config.yaml
n_layer: 12
n_kv_head: 9
head_dim: 32
d_mlp: 384
activation: "tanh_gelu"
norm_place: "pre"
norm_eps: 1e-05
grad_clip: 0.5
decay_fraction: 1.0
Each number is 500 + 25 x the weight over its row's rms, rounded and kept within 0 to 999. Layers, rows and columns count from 0. Numbers have three digits each. The size before them is the row's rms in percent of the matrix's.

# layer 9 attention query, 288x192, rms 0.0481, rows 81-121, columns 0-95
085:508499523539484472499481481454510525512535458478514509430477469532533490472492504509513506499486468446480506531558528521520535484521524492470505522497523465518500517486554544522501523436487504498507474498492495522483502509480505505527526483497442505507493506526521485557518482505508512510
107:516491446534483480500512480470473472462527512536528497531557464491555493533528529534518472495461486547495519466513516491489533494481548519480495552482497504521478496449500499531500479516523502490511490509543495527531488529492502479463526539471485509480531480495500511504457500446468472523
095:509499544484499533510511485533498449496492508526527507484515488478488477479525485524491455516502505501523498488515506480485475511522471527531486433514464512480485500493505507481504445476529510495499514513533510474510531490514512533532506542512528534510501490501518521453506518473541479474
116:485485515512490453512461480544525542510527519507486526485510460509524471484534512466525487513499490487536465477516512513519478484460525500484519530522475495532501484464503462504483543464508512480508474534522479514497538501556468485509474484475512493466541509487511475491514524494473540515
107:489510452507483471512505511512495502517494504484467481537483519459456541556522473504530471515529507555449437486486500525470503498495427480492465524510511546469474479526506541534495436504499493518509502468477514505489501504479510505491503476504559532498514475485512501515494477548472485479
098:480492513490457484520508513477484490444525491459447465528512505465460513516487519502507505533530474487511517503523503527471521497477509491565487522443529497479522505491478553515442508448493512544498491481516538526468505498494487499504541469500535500559527487538484490483542491465496492513
105:517476474484459484502530481488534481479501496528531501499543513470522514572541500474478489475536491495501509507488486499515463464456481535469469532485487495537489510454485536538487498502475499468458489458506523478469484465517536491508501499518528498496520451477520490504469534472563519511
102:496520530522460475487538504515476476462458514510497506487497510533491489509487496497503465511452495450530487462519449500490543530508441486472487470508529508540486482523523504506494503484506463477491479482508488478414481515475539486483503522491519512458469463554499480470504493516503516509
102:548510473492496496501511515518491491512478540477458482462442513515467516517531508492477516525519468518499514538487537454510536506470502499507489487460485500464517504503539508524516476523530539466520488501482461483521523481501488481496470476484494492537530536506483481523522513546538509527
099:486529484517477494478477498525537473499490479467490500537531502516505510473505506504554508525421482490513464492489508533457527476538465463486465504500480541492499444529498499531506481486457538538478501522483542532459473509475520493545463482521523509486464467498503508517516494497527498525
095:481492526492538524507546464543528507485529499518468536459481525512488508518486449486472476459527444475512479561502479502536485479507487471490496432523483488471500528509436515520496512489494468499499524473528487481469523515488508486491492474491479510517471544512506499507525537511477502538
107:499486495512474464509520486448506497530511483448478494500509491518495518468528536527505493493514458492502514506522486489489523517510532487506553474517505502517532503520542515490502542476490529505443539497491527466505538484518520484493500533501519504519450517503457520544513492509519477476
105:479493453471476510512483506519463504484503535544500465497521542506514495515477532461503509502542490504496456494536510527523521495520495522490483522501524549426473502517510482488488531471506517539506431513478458448489483503541522504498526501531450471532501503502508512486511492510487492520
100:514500546486530539502480516520526448547536435511552497520487511498522470459519449488476514456527467541496502498485511537500465514512442524516506508471487472503501493493499476485531531518491476483489512449482472486508492526508498494478487521485519509475464493475510521499516485509498495536
093:479493541535499524505498498498494502470536484499531513498498488461503497486502474466540530525462485481488543484496517484461511471502507527491521537522483488533532544460455507519482528491509482460499459508531522489507477513492502518530489473509522494492517490509510498526505451499516452467
053:548495499518495527489487528494538518489525487471457549511517485487482495479460469526476512470508537504515524502500460504536540483500471506516483478526498485473471581482495515514510494487495442572507512460532496515511498478513495482474456492509510516493526461519511487513507492514481484488
052:468495490477478513482472517504522474509533524491476511512478501500528529493505478523498513461520476538486505501500461485497542554534483481534493519519481527499516463509484492539492539498509485479554520500471546492492487489509450520520445492462476529498504496460492489460509529501493458490
057:480489486558486504516534525530474538493503486504533453462502518498521530521452445449496509535525498457488549545499519505527497482522498511475493475488511503496507493468502495517478512514472541488468465521490506446527506504522505517484495499479501505481517499508527538517474515477540474512
057:459489478469469499500548489464516492559523542523501488494462479533497464516495513525505516511504496465461525515470488494517508530510508480568503523513472520534521502493506531470468474528506484506456508508482514515519541480545512498451457493541509492480475523500514466458522481494519504525
055:490498476485517509487520491478498471505492511514478500472488508527565504496490509493509445496473478451469509533505511522488544520534499506519478547485488488545573478506526466493484447486456472459515504515471521489518490501535450470530497482486456494512486507454501479518483522499506477420
056:483501503460482543480536515509475471534502536528469521502472473509492481509486488535463520474473517476509477503461518497482501512468527512465492477510488481507518508480501468533533527503511539447544485544508486505486482488531470468507458529555512519510474480467490497506509529441470534476
057:480496513521506498525492503524490526493456460472465538533505516500546524535501511521505512539513491500492490494510529496524492468483496512438507533501503500436489425510508508494537524529462493561514499492514496494454470467510496513507480534501525487488484496474520541556507534477500530521
059:572502486513464514470504508518459538445507506462447500501485515505456500489488482480487507502514515511493460475533477473488466469469504532442487494514527519499488504475514481515490490480537524501527472495506472525483511481446509521500519523470503513505509487493517519487483497466464520480
064:515434511511539514509490464505459502517491455521523509518484508507489447495543502468563521477528448480489510528506520548520490481491557504530534549498484505480491466557536507546470492482489499497519524510467465477491526529511498516466512453480512506543495487466565536525537501463491521507
059:527481482495462530514511499545490520507491487512519513507483482465476447508534500488478488543505526486506492505515484479506474498483526527495514510526467457482469507473469514480501512486499492535474480510521462490460450502490460509505525543494488476534485511479478542484515466520477507533
073:524521509475470518504481506547486557453472439505497538506500494485494475496488460536495501506490518472497521521503568464523463466502542534456541487455496486475500481480477491530497544522538508563493521497521457517512508528525460482497502486517497465479493495506481535537483490477508533517
068:513500509495481468537481459498514520499491501513474511484520527482524486498462537510528489521532502499474487464504515517478498471489475457499484496552466509514484521481502485489508459460528474590471510501473499494499479507490574480482531548493485485507497465517469515491509506490503475533
073:466491527495524499531493491483477503513489458499519463517545500527470554478495539497544524548465480487527504460494461497486553505526499480533496497541518511490487533540478481468501454467527500529498443518466501512461489485487517541455477507491490500517531491475471493458518476510481483460
061:497467508471551493489481515515503515508491499468498453484472527516531505526524507482529523481489499495524490483503482486471481485481528528513491514526441537497516527439517545437474465495538482415465514500499479510494515483517464514499510473479503519487545540492511516455521492515508510514
088:469517502507483492511493458513485486516463519500452477475447476498521496535461518500465489544537497530460459482497482468529494504469528509459523486529499461516502489528542507527472537476473532507515497495518483487501497500485509514463536513479493494498496460517530535462499556470500555481
074:520495483498493432503479457478472460519503484521467531475494508492510553483484536459518475460525524475470485493514512519456520532469502461525480505553466537490504487540510514492490511428528495468454537513507527516515521497519536459520497505529483506533485453506497499508459484516518460532
119:481468548494493511485493471487509491544531516506520465486456514507523476507484508510439517491492512501519498500523481539494515529506509501496513510522467489504500478513503489513505501502495520492490529522524514496559450477570500504501487493460498522502515480522577522472508519527442500539
076:504515519529507535513533492490563512475513483524516548536522486485485455478512464516503467489444458514536518541490522495537494542475516511490523491488506486507536505455468491515505490538484509502496503501487470512504485565500480464480474493479495510477494541488545494554507475485520524503
103:507487526497488539520502546468488512494487493459529471511498484497452483512478499518491516515451493537528493592499528496480514485506504490464511488476512479456513544544484483504486440515503511538529500526499476492496481487487467485447494565477511489508496512561497502533517517450531514534
137:535470488510466497501499525455518481512508504501486500477442491458433483524498510515472521509480515468509495547501496502513472512565474486489473517446492513447484536536532530538491514464484546515510500512458522521479475499502570500498535492484513511520495503571520505496503521494514501507
135:510524505548512513471504464549522439549521521503533530542508502458514475478540455541507515497483510491479496487528513553503485508488515491498488490502512486544519494473483469508503501481480494458519487465501529481472499497487504521500494488530523482487511514493518469493462509536496567553
139:488496478479530511502441536519508507492484513480478523482482519520520505476496471531543556474521521517469466517496538491520503472514487519446470452487501490477517506556509492522490490525497461532487498469524551518482534503489523463525503469512514516452496503474470448486490465467488540532
154:514496495500512512502506490479535472470458512487457504515467474533476535523505490443517531487442514474501497474478482485498521551489478464487485517510518453524521516525509481481474516514488524514486496439507490513531483549518495504474503541506481492496554498493489467477500517559539529455
144:485498483506445503471502446514468492470515512508496504482490514440449473526531491494504472496525492521540464490487530528508516538554476530507492502470484504457462516474464508551477551499463544512484476471534535473485500484505535552516527510474467517485514553495513501514529518546525503514
148:507520460500474471487546518513483473513470510509533504504488470555521496511493445528509485510468502500501510500520512513510474519467455522490473475482472491496494480512494518507474490521506489517513524533486535541491495515495573522529537485497526532499472491500497520482513483529451476558
137:483542494487486514551492511509534520503502521497529550475533507520467484470528490488530456486474503538521473520541525450534468528535508513488501517538472491520482464495524509509503470449521518471480538488491491500515514502519483496535472517523472477461508516476473490491504566544527509516
# layer 9 attention key, 288x192, rms 0.0463, rows 81-120, columns 0-95
104:479508522470491500487469481489475478519480483518460506516526456500474441480526528532478470495522500501505507492485495456487524495545496505530474529490529476464495519559499512493507454511488517499509471488522484510465513505494506535518491516521508558450515453505520491475478539456510547513
117:475506476445508471495516536546509501528488462506495491498502495510478481467476500535462473521468460509474517515449492529459520502504497473500469532520538506483509470515493489502490492515517506529539510568462516513470513532481448516510493506475482466531487473523490526498541465475503485500
099:478490515493497510529471508550496484506508496461498461515498486485442456478543474489460515504495516505466513553535511479525489549487492458474503463520472512525514484536472519459474482489525537483540525518485506515484492514475499474536502517537483513503492504535470534493535537488539483510
098:514527485517470437479472515523550523536467491516491487514507495527494517516468464526496462553523476448486500492545505468497491492527504499496509505513486477550495536479473520511496433497487558528521481544497466487499459490457494526498465489490518520501517515539482510534524491486476510515
106:511491515465504493511499564465474500502462493551492508481500471479516485491488487489517502504528522558499510492464500466502542522482481464509481517496499513473499512546488513464510448501493508546488514547528489490462518514489543502503548531517550522542481509431513494453523474505516501494
108:529469510516523496497511504501517495529552479511527498526514483499525519473547490535497495486482495471529470473531541517499507524478536526501481510506476495490519480453493477494510557524467496519507531523471502485519519549559474521522467512488514513476490515499468521508456518508467496439
106:503463505452521480494519547496471497492514530487469519460478533489511502507517502533506517525469529525449508498517485459453510510474513482482464497491507546498520489480501516489475521535510497438535518554460501548524495519484524496496484516490503527479528493552493528465539513458472513531
100:484516500441510538508510470520506547482540552501534505487500564465540495477542484512516565508470500513506494499491478508493514489520485506496501523502459523497477466469470509535438518500531485509478528509471512523505508475539533491443502501477487560495455439508535481499502522504480472495
107:510491484491454496430507492455514462512519494436458519472526496519456517496535527513523482510532525523501515527433525471514462510496523446537553476485479524501533488490507512501502489514468488479525509544514546478478493531468523515502517448519485511482512565480511471527499503466538487517
105:498501524513480503505527496530485463455530501478506474491529496487523506509526533495506514514535488500493461486470499526499534516511515503500547532494475518533470477454489499504495502486521509484506511537505526482514530535530474501532504459510532502453531519455545445487553530534508534471
109:521512512515466539464518531507486462476532536467505472515489492553501479497500495516543553477504514473560446514474531487520516497538508549551494464501488494473497518506504539476527542498504468451468492510487530549468538495476512494496544485532482475516496504477494504492511518492504513479
106:474520529567517499486472509485503481478485512445526514479506537535530508484504527500500507479491484499554465496545493508481478512472508485511453522468507548502517508515486506477516514521514510475487525520477501490548503500540483489519512508506499497487503506450477500507478485471494530511
100:535491448468496454521471461486525506539473561546457503523508533524449506514464492491493500459481520538509523485500474512542483493508470531499485495529482500519491527525476498488501454506474468513483502512502493484493519480424558486492526489499514495502495501510509510508473502517471502473
098:487511524493528508518505513571501500508481497492504464526452476488473472526430470532536495496478507500486547511505483483500512517484467522494521449502509486445504528491515493511491530481511505458471516508510488552506473496493474484536469535518502464499488489507492520515508524526499509525
109:530478506520493528497488526500438491508527497500499472489513517484494498500548502515451531560508524491468495464504564510480505535505486497501516520528483494510516514471481454460522502511489488486504506527512502504516494488457464472487469494481466496494506485495450537511489503498471515516
052:447488511459479517512488479509537477488450517494467514507532498550521496512538530502513452520512516491441498471507597491461508506493513558464512482498455508529493478496485505516468474483530477476540495513508498485466522507489519496465501503497508520474552519503490504516476504445482496504
053:479523497480513501463522482485499527488531477497553476474486485507438486483491469523484511522464529476481476484461524491511497517473484492533515506532475475528466470530504485524502513528478488502462487458498545478485463474492477501475513539519538490543494548516470481449468515474511547473
053:443522535493462510480474517522500535537533521470459536514530532491542479495507533523496505521460466520472499448490546462487523523506486500497534513496506497498487532503515460513489523457525482561487552470508498510493502518527504478499519458520468514452534508518502488478519498513493514544
050:498509510509494493496509519527523579526508487480487508454533445530513489463440513496485497498520509509478506451503474488508483500467452495477534515504478545501475478493495511488508520488471520500542467510501491513500452539513521476509517530492489472516497500501498500446492454559498530464
056:526502479529499520488487515484526540505454466495516534530511499534457503508496491484508524483488469506521531496508485506521463508513459508486506520526485483478492481524508517458500517478492533537519501485501511472515468496498513457504473503520502458498498518510475537472487513547522452503
055:490470503452475489500513499476516484511545518499516437483502479483494509488474535513531505493512471466461482515494422502460529493504467472520440500491485541494543479497485470460471491472516496502495514552505480511518481477483504492514458527472486493545485517515464495529492448488495487545
056:534530540500519503482473516532459466526527533512503484512471498485493501511487503515481504479463502494493505548492539521449524504510519497506475460531465484473526522508492509469523519492515486501482520482479492508532516533500498482486490536483472497486504456497458480509530477502487526480
059:493496545465465502471470520514462472511500487504515504525528486510484520502497515530495491549489478482471489502507550517446513511477539485506522465500476500507502489465520496497471520494504466508467514453553549515515567528534486521513501522470465519473485517491499505479476528486471518505
062:510473492545495502504426509502502505514503519489528493460488519483492547499571529547480512494515514507516485492498502514495470505494457501494500486469522490501505509529496524511516547553529476470459502467506495549514519473487541447490480556539485482475475505548476511484503466506521512497
060:436521477489510489485517488511449472522534502476489498535530478489484484475485507514432501523503548492503534508499531497471499510506536534478485503514502471528534536533508443517496458495550433445500470507455498520469506523498525501505483507492483476469489513496501468511497492480473489459
080:490473529500515488519459498566447455517497506520480542510521494502505534475561529542459499552489506532550498508481546546500489534448536501495534494521499500484507500483530453531513555485489483458525514491524502497542534502514501548482511504526480488518534550508538490493478490492489529532
071:485484513502474490511532504482441485496503498464503507537532540520522479527518498490526481581473500455518481532499497485481513538492486537506502498487480485518483523525478505491513506507505468489542449516528538475523516486562520508476504471495501471467530526497508478518520554515477486504
082:524509496499437473557540470441482485516521496519516511537507527500538497491505482495452477528512470461470497498476523475491520496529475501489473469513496525495461517545481526491530476489461497494559494504506542493510500500468527494481495466471477521463499576524484504490525506503507490466
073:512505499508485540482511477472482552493478437484470484474522487530533489491465502505504513466480513490503516515531471523528534483493515472509456497487529472534497525541471543517530480485518528556476504529477487537475474464505491514490507529528514490500479450462483541485528531528495501476
090:487509510534549521475488536523476495494513498489505532502522502504460491511479515506494484510483504483518484483484528444489519540503533495514505519484504512502488529426494490509486529517474480503470487476540500476483490509492498484474472492486556478432522501518539526489497531454480572486
098:469494496507529501486461501502477475491448496516525459485479469500509476480492536495519458483536502488454514468509477454509522537522500504487515528528499487479517496529495497495490514486466509470458462517485493490461459487469496519496493498515524480490464462501467511512491482464499499513
099:505525475509485547471498504530486576499487504504488514490463492490501526488510495510502561447522548510509500516507484565539508483487486502474502531491557439511532506525490533493509559512525524508477494505475455501491503473481490473500501500526515479504451426493466536497485468486492483499
116:473511514518568507489459466539520536496553510510518455479502480510469483486540474521509502490521509519507489511558487489468483519490529528483493526492498492463495517478532464507514479515524499470458474513481500491499444514498532501502467533492516486511482464523501466464473473474487508541
116:475493525514523517498495493463515509525493527501469492534502486473484473498446510491535506506470482522553502503528489528531502495501573493498512493506476479545527537523487465505520476494516483507493554501478521498546446528472463504500492502544470515511514472526494482505521505480497509505
125:498503505484484507472469554437510510529548462454519486473532544489478481502521490503467460549475485465492534524485494466455510521550477513490494527510469543469476512523521466515483467478477524507515502510513510494517513537496520463482513501487504486500477480492538474477527534490484521523
126:497497520527526471476553440531552463520498488500507533526523508510497515535537511529553501488487510521503522514477481512487467468498460472481524525487529507515518531505482480504476548504496519486524517498478495494484462494525471492457473516465511503515476450526486488490499452504497514501
135:469494513450559493494463504510477506457468513530502491543493505521490496502517483510544505494525505524497496521508495496488521520518498525504525491504528467491550524530510490478499481507519482507483519452529524507455505508481470482463487497457529511521515492524495497489470490461504526566
135:489470469470480480490501531529542474486469457525513486458512482508502537479475536519489505472467473474492538475494467519499533563466507497504502510466506497537465507529502477444519488503463528483518480501480500498477506503565539473463446507494513512581539505550476490498482494515519487497
137:492481462470497487497509474460536471507461534484507503461509467464452499507541534485483499408482524510514474518501535507462467515522492540480477548513530509475466508507503488479448571496495511546499518496511475490477520518450499514500494504472493526480515484506487503497495515500522515472
141:461517494484455519486562515494462448475501552520521497486506516529528482492464498465460515489448540497500557511521555518497519512473518497495512512505517500509484488518478521464479495496527478558508460481486473496493523478475474515481500491533527499531497476472489543523500478532519528519
# layer 9 attention value, 288x192, rms 0.0422, rows 64-95, columns 0-95
092:500486442488522526474494522562474528488473505521539519480490510516475484477528517488486504477483510466531487493515439482505482497482504456472523491500467505487532495486481485526544556487467513511459504485473500479531495505498486465513524485519490533537466498500501521463508484477485501517
095:503520492499454512481437521508527445496467533459490562471519469468474492500523518527512492480490498501500526493499486530504531452502487488486496522559504493474474509500500499491468484522532462491529496495497521469511482511474503530484523536490520477539456519488506501479498486472462463496
102:489477506491510500491487478473549494539485487529528461489509494494497541520478494490484543496494526531454477509518481503472496538499518515553475538531516538447491500524495538528500507520480481487496500513473523450494495524493472509520532487543456518475528507487512490483518509523443526535
091:512516515509521485507466476505476498506520514491501483476536475482513472505497516523488439523520485522515501515496486542521471502536492533530512520521524499476534483499494497488476495467492512469494525488492563499513499521479438475504519458555505423553509512545483471496541519553511481482
103:477493536467473496542469482510529486468556489503526487500521478499481498509481461520485516522513447526525515514481509453507472501492486531501460545517490508472478524526447531486452507509506483526486524501501493468557576500523480520511467481486494475492537486536491513514486496497516496512
097:516523510506519473497514513471451498509513493490484495502508544551533501512461503495481508526481510520470467523473496536507551492514507535423520499507499505462501509486483518526498498468544490467487516474501493478484519497528538462542490513537499505515497477479516503494554464468495527539
098:475505488493514521496497479510511465480498457464494467502458483486494477507523498530509486470538536494520485493521464544483481509515499469507471500508482529501483498483491472478481500481526488509444511528482522518490463485539536493475513524527537502479493518529495481438462511495504475498
094:512500465501494500484526515501556492507480474517460509533511544495470508495535512510526470480495481466531502494485495491505487539554487510477462516521452547499510512482469483528521507478524467489528470478499490503547506497520503543503512460464513523524438514496511471455491540515474494474
094:487503456513529459482493491550479527520500521485484498515500488526485519522468473524504474507511535450475517524537505476487487478532489467470514527517543551476512498504467484534524504507517473512529505534529493510438506479508514514540478484511460481524512511534522488465502451476497502498
103:501485496539550443487526504475523510507534482497498532509524488482481503497496485486495514509507500486450504498528570478484493491513488494479485488494516502491508499532528506518508543494466512475516482515520468490539539494500455495512528497457505493492465465458534518489522487478491491514
094:509505485497535466516511495502523508512499524511552528452529526499492505510494442493502479481457509473512517452473541502491504478494481498493481525546500439470459534481514487506533541485463495525490493498518452482460487478475491464537554539472473475493432495496470527493507503530484450459
100:529518492524547519504471499427523500485522532488546552524522520482530507521513489460529495547521509499533480483509508475493467513550546513538442489499503469506527541487501525487499507483496504531504487490458478473519457460516497509481510486495525542500549525477519514526479521506472470411
098:482518485488520461497506495454487486479513475510496508510468450497524534470485489518507548502479463514478510473505527535468516503486482509503479489526472459440502509513484514482483504504501484506479487502509481502519477473509511506530520470476491498529520466496483501513431469532542483543
097:524480484506491486517526508532524497492459458511472519491541526470515476536541554506507505505509462484492514515509450460495539534497519478524504521527507513485499470522522504501495510488508463486491482489549502514492491450523456509452495505523505470471530511472473494484522473503536474498
095:499529527502508513530518470505513539476487517515524506479463496466506482538509467509488518513531540523515525480468497507489481501464527477485469548477510540499541467518548527505476469471472491532505520445480476525487482504489514476515509536480525514477518497492497520456485459507506486489
095:484492490492530513490525498466520494532457539504479496499495537538535526452512436522505482468482493498493499505474514495490484543520499507516485490480507529526502487553443490486479465487498453520517491527504480468474495504500470499506505515511506472491516464455507513533514535457498471488
103:514515520496509496468492490505505523497543511463497471508513452501456468513498495510510570502487486493573491516451507483512530520534462532499532466516495519461481478519526491501523486490514506475519504503486472494443502475525536468468487487505503511480511527467547495531438505464505451526
103:459495490504487512511503464520526547476482447481480500541482472496453485477524479498526512493536519494483491517525500489485506550505466499492518525484464505530523515514501480535497494534496525539481486526488502518574508454501520505462503517497525488500496481529531512527461477476476442503
098:516476465518504492492493508511501554501544493524473530497445504540492515542491484533522453521480497493476519505492509500503541536481515530548509467510504526453490493500502525521477495530501480472538497521511527484526523523445483527476504516464516480508515491493516548494479527555481484484
101:479541478501476497533481536523543514512517527484506486520540489533510493470512502510488525529542508506482470545515585478463504445519508505517454543515561508478486503522521485489530489509483470521493451459502487485507510535511523490479479473484525518536497486509538511478486507509545482443
097:487462502517515503468490465452483452542534531528493474482508497480531487513505483491523488498457457522516521515473472518534470477509542501498481455484494516526485496512467514490476507472484521498454503526494517508479490497447518506523489534550466510521477450532498489507494469501518495494
092:516485514523516477516464483460516527497525500495440496478489499476501490490523510504461532512493487476456458535458487530486532460490451521462474482526466486498489526499467496479492488497486514451474501495504533474489531494517508514478520486509505507528510451477498532485555513479507528445
094:478491483522471484561500524495492495515549509505482502489467538500498525474513539541517481467525523493478512494525506515530483489523494474520490497526520518505479478439453513516471505527523457498486492509510492524493502494476498501502526490478542486450528516488507491515534494512506517495
100:516468509466543457494499508464506519514535473552496508525533498491540490526492509490504506556528524501449493500485526466487497481515502547526481522462523464529505504536481523494509504501483520465532511449474492481506499469482471513495557524518519491481522481522491489463486476536497478443
099:508531467475448514512452515495546506504448492503543487497504481549457487481517556516474540515527435484505545546480520508481524469522532521498494500502532534493521529501490483500466516502484465505483489494482480532518545524536489487543500525458512463470525470492489498509471546524517504486
094:485511522499480510464505552492521509515484494493474506486451477487507533465475487513499492537504498439497550454524515527516510496471488491537571480499512523541488477477542499525494522493522499476520502511519523511498471529491543515506462530505499489470505542476489475477487525489453527481
092:555502502451478488497466501493492486498502494549512511564478487491551529541502500487517472493497522486455495466473536487515452530505509517555528481514464526505518511533498467499469482476471521511482466503516524536523488466509503498542509490498445545477464517484492523493505529483477495541
095:486513488501491486467500494517467524464553534492528492530439514487517498535468526524515525488526478518494493440507474505495538512517480492499483510455476453475486520485492536501493479496483513513503452506490510542499501484523507514540512528485478471543495491441524489490500508479538503492
103:521513484523522455515481488457481541500465501461495513501528489515507529498523492516481496499462490476547521522468484432561498530481517475510499490560499491490523514513497506511500481487524492487493536473475495430521482477531496544509487506497519492509500518479510510483462456497515514502
091:483489493538555526432528513458537507507511475514513505493484495480511532494501497497527516497456495471509534478504505519546473522491528462490503485502530512501514464516491496509523521514532496524504468485491506473510488485527484525517519494536538515541509484458499513488493498565514504463
098:522522535511539536530502506460522518536480526495489519532466472477524505521479500530476539522533501487488534522536481502509467523482499470495491505478444493517505469519458488485549476477490519472481511530494477546532510504487488502509478495525471504492484524475484511500474475501500469464
103:518547537558490500492525519513489501525491490486490453507493537519479482507488476462498519499506478501508485528439527510489430482559472543536493510473512518495476518503495511527505482475487498506467486471517506487530533498452505496495486525517479498492508473481491462509528478443548448498
# layer 9 attention output (transposed), 288x192, rms 0.0382, rows 64-95, columns 0-95
082:500490528494558479518514507465504485516526498461477554530495508500509534467509478468497514492484485456498497473528520518511492516515472525515517508548499495512489479486498541489567480537501551461536518507532487534452463505498501509455500459516476534457496509500504500493491511517545528454
085:498518505477489491482528564523511493516490505526537498520538482486512488479537480493514484510491522518514474453455479493482485501531527512513460536418509494476454496495494470481536491473521477461489489505509496540522515498527528496469513467521476461547549539519513550470476484557479503476
081:511498503483494525531472528503450496471537482502479505478503511477474495531514474519526496491487521485538444512542508506519530495490538512466510488499469458474499463496507504554505479497563518475472506522553489522505531500515489525472512495496533479469491521501527530484470454502500456481
079:469498474531495554530490542509505494435451521513536525507511483492481490519472494509495542492519544533513498516477436496544538532478524462467516498533462485462481530490473494498520504529525488523447501516520477541529509511473514482505490491523504546480509509479480481525439497481527520503
090:496505505532532500511487518499528464511437536486485522474465509487521486528478476514529473533484528535496515505448474552522485473479549481556506471486485480496497498507501508459520495470523497471478460509531500493518507545504514511472480509505514516491495538451460454508495480546466516518
087:501461451509429496492473523475505497516517472538503498480512452466485506513529513484474505510496481496505541498523522476459488536526549522477469492509475489491476521481529514503519486483507510485555536523495508518488498520438508492518482503511520494545506523523492486542501494499488468508
086:505490485552554509522508564479461529464492540503493489505475507516506498510499516461480486485507487491501485472500502504526474533487481504511516486495474490497496487469480524517509495486514474500452553501516478487537548515450486495524478475493448526536475489489472522534489481499557509475
083:539467557496532491516504486489517531441504495478521478482511531503505472499491488511523538505497489497508489504502531488498488528484516560524541538458514472482539493519501490519483516523508473496527490475521468515484491458487523519482491465494458513519520472495538550514498442506521495531
087:520489526533504577459500462473475446506507502504498439474488520495550514481534531456493539485543447521529469490508503509532513488485507467515457479484512533528469469488522498494477479467459489496502540523496493511535506522505480443523473459530530522527510460499479491510481506550544470471
085:447511510487492543496499461466498492492470546531500491490538493500563482510466526495499467507487474504541509515483482536501535502487575498494516531483511488519483509534511500509538495536509550519509469477533478497505526513522505515484513534500512503498505518522507499471469495524440481468
082:485501508474504524460517477479506495483470477484473476564505504490542519534469509483466425554507492446524472466479444480474505567498486511527535535455500498489544488519519536530501486511517517477517465507513523505536494518537554485460477513539484493537526491491511518505513491508520498516
092:477516515524489510489554498521516457479508542512507512527496495491536497483424462505506488519478485539464540508482496501480503540506432448493567522465481491508529482489532522512526500519541482515489472519480525502489525497518492534512476497486436457485485504482479480523528475508479493557
087:513496499513481520471482480496527502533488473501502466485492512515500482509517507507547475535496512502507477483526514486499477476510554488532497513523472481522504476461514523501500520496495521530509509500533491490464523467504471460520510505494542487453478488489553530495527537452464475466
079:524505533506511519512514540529456495467514538499508558520504507503485481512483477487510497494491501524495534527472492494494497481512497491482496534490443506513503518517483500530511491501523498456446509514507493525493474525491522468491500474491457506544500536495473533496492534547491541497
085:513477523511503504488527504518519498501494477444478502502525462472521524477492485503495508530469477520474503509518486506528473495465499488508549523507503518528500483539522497505465505500558478465464509542531528465562497507505478533508493483455537481480500510488495521517517505534458512502
083:538474482512499509509531460473518492507518517488467534498467471481483514529531523529522461530505540460498516497510461438496466482503518464508512489486475511477528507540560475511449529497506510498527520507513509483517474502494530496508514529489499509486474494499521492496500469528490527536
089:492528505465483447462495504520498514512472474478496503503489511506545485487487478481523479524491508498467478490470528495474519499484539524503462537448463522514511498529490445456502499532504508467491519521527516514525524476466451501479486504444493528540490502486481478496536495528527507543
084:507510492490520463505483466540510493561479538477469480457505503525505530490492467497498489483462455501538477503486555518512481420485501505534530501504559484493499495477518537483458498513483470477516471513528514473490498470497478466457465473509530503479519535491471496520527516526504505516
090:514476494537495501518515479492460488452492516506512460488514534520526522528455517473463515511528539503490505478480443460462488503504542487499474529475485470525506498471541472535479479558489529499493536503494479510513501536480530476504513521513453478504480503513511485519483491512499522541
086:534496519472563534514506513534482511493504535462505466514519490458529474523512503504493500501506531520524508462471492511536494507485460525523471503510515507477489447558514516531502553463493514502484526507499511525522515479484494573482477473514475452446546504500491480464486483555472522505
080:501457493489457462509511438450484488516455506513511470524548504503506511482506456493488541479474508494478552537508483471511488497484509476499492498501557553482489507515497452492473525526508508499491508474495501505507489477476517456490450481519527491490498493466486491544516490497531468497
087:519495463501500504561487532468471504477500556515536525455539519489535502515489498473505468547520522492492492465465512498525530535453553507528456508485520519473483443481456503503520501517499513500479481481514480499560505472511496518474500522510533491495523507522496520491468483495480522532
084:459523521564515498500483473492495517535498451449512478475493474516489493489493527513484464504544467471533459490505486483518482529497483487535480473470488502515510475479511539508456493514431500494506500494475500464476521504526518518497514540473494512524506503528489489533471482497519496503
087:485496492517487522498514524486471446505506517468453530476542529460532494491490516485489520518464484488461524506458497497475511502474508464466512520516490479516481476489524491511497506539531521519534494485537502526526482498523507541546502511512509510490515476490516494519555530520543536533
075:506535492521563495520508509458476486509474546451513470434505541481518489527468503492557552491492556509454521443502532556493509492528490521507497498490515478499475524495482531490472508493489523505529475474541512453492493466498511549496497518547516522506505493464527474476515481453445527499
082:477494485491555473546515462489506519522517463500477470515520459503447523476523511543474473527520489484519472508496497528507447468566518513532469512452501512500510470476495443477506517503469497542542543489484515468478524479546478487469544538470514508517507514501518532511465488486525449484
082:523540512524492516509510493477532475485535483471512476473490513485482501456497529541539530530472507500513524510529487482530498494486466501505519522500536525531495507492477501519475524456473514488446553505495468501499538571482497516503508541505525518482490438503489544503440520490541501480
087:547510479547537501502472544461520491505499501557497506530439502473506497500503526527478498514497524513453491535508518455471488489479545454526528496530469490511497512433512465499551478462502506537535541530522505460506507542472496521489484514489523510472480491479480515486518462526504524522
086:455497527452491518483502487507532472492497499474504502516508494502482503474450511476507507500477518486482481502526517527436529529520509499475493531490465495551476478447517513471485519521488485543553455498532506511496500492443497492496502510466475545507500511474497495487509504490513488515
082:465479507466499463539506464490499503447506519490511547513469524507505542489478474495520455532475513429473530542521490541509497489472501519516528524484479530482524485529544476495482508531539525517517506535510512498504509496502525515478501503488498468466466520494536500511510495472531464484
084:517497509454493531465515484517499522511463489503506476463506519540478528509485481500504471469520553460484509518503483510533485508495508513521525519505558526517516463500505492516473499520533489539491472505500510459514522471455498515508491499427463495474489505528503492522504530474517521511
087:516481462505490509499503458490497469519518479503508484549541499482512519494525489517488529467513486547492511496486548524514551465465472549492532463490518517537500488500512520492516564493483460472516518501503513469451481511498492476455476478496538505479494498501480502522475486520486500512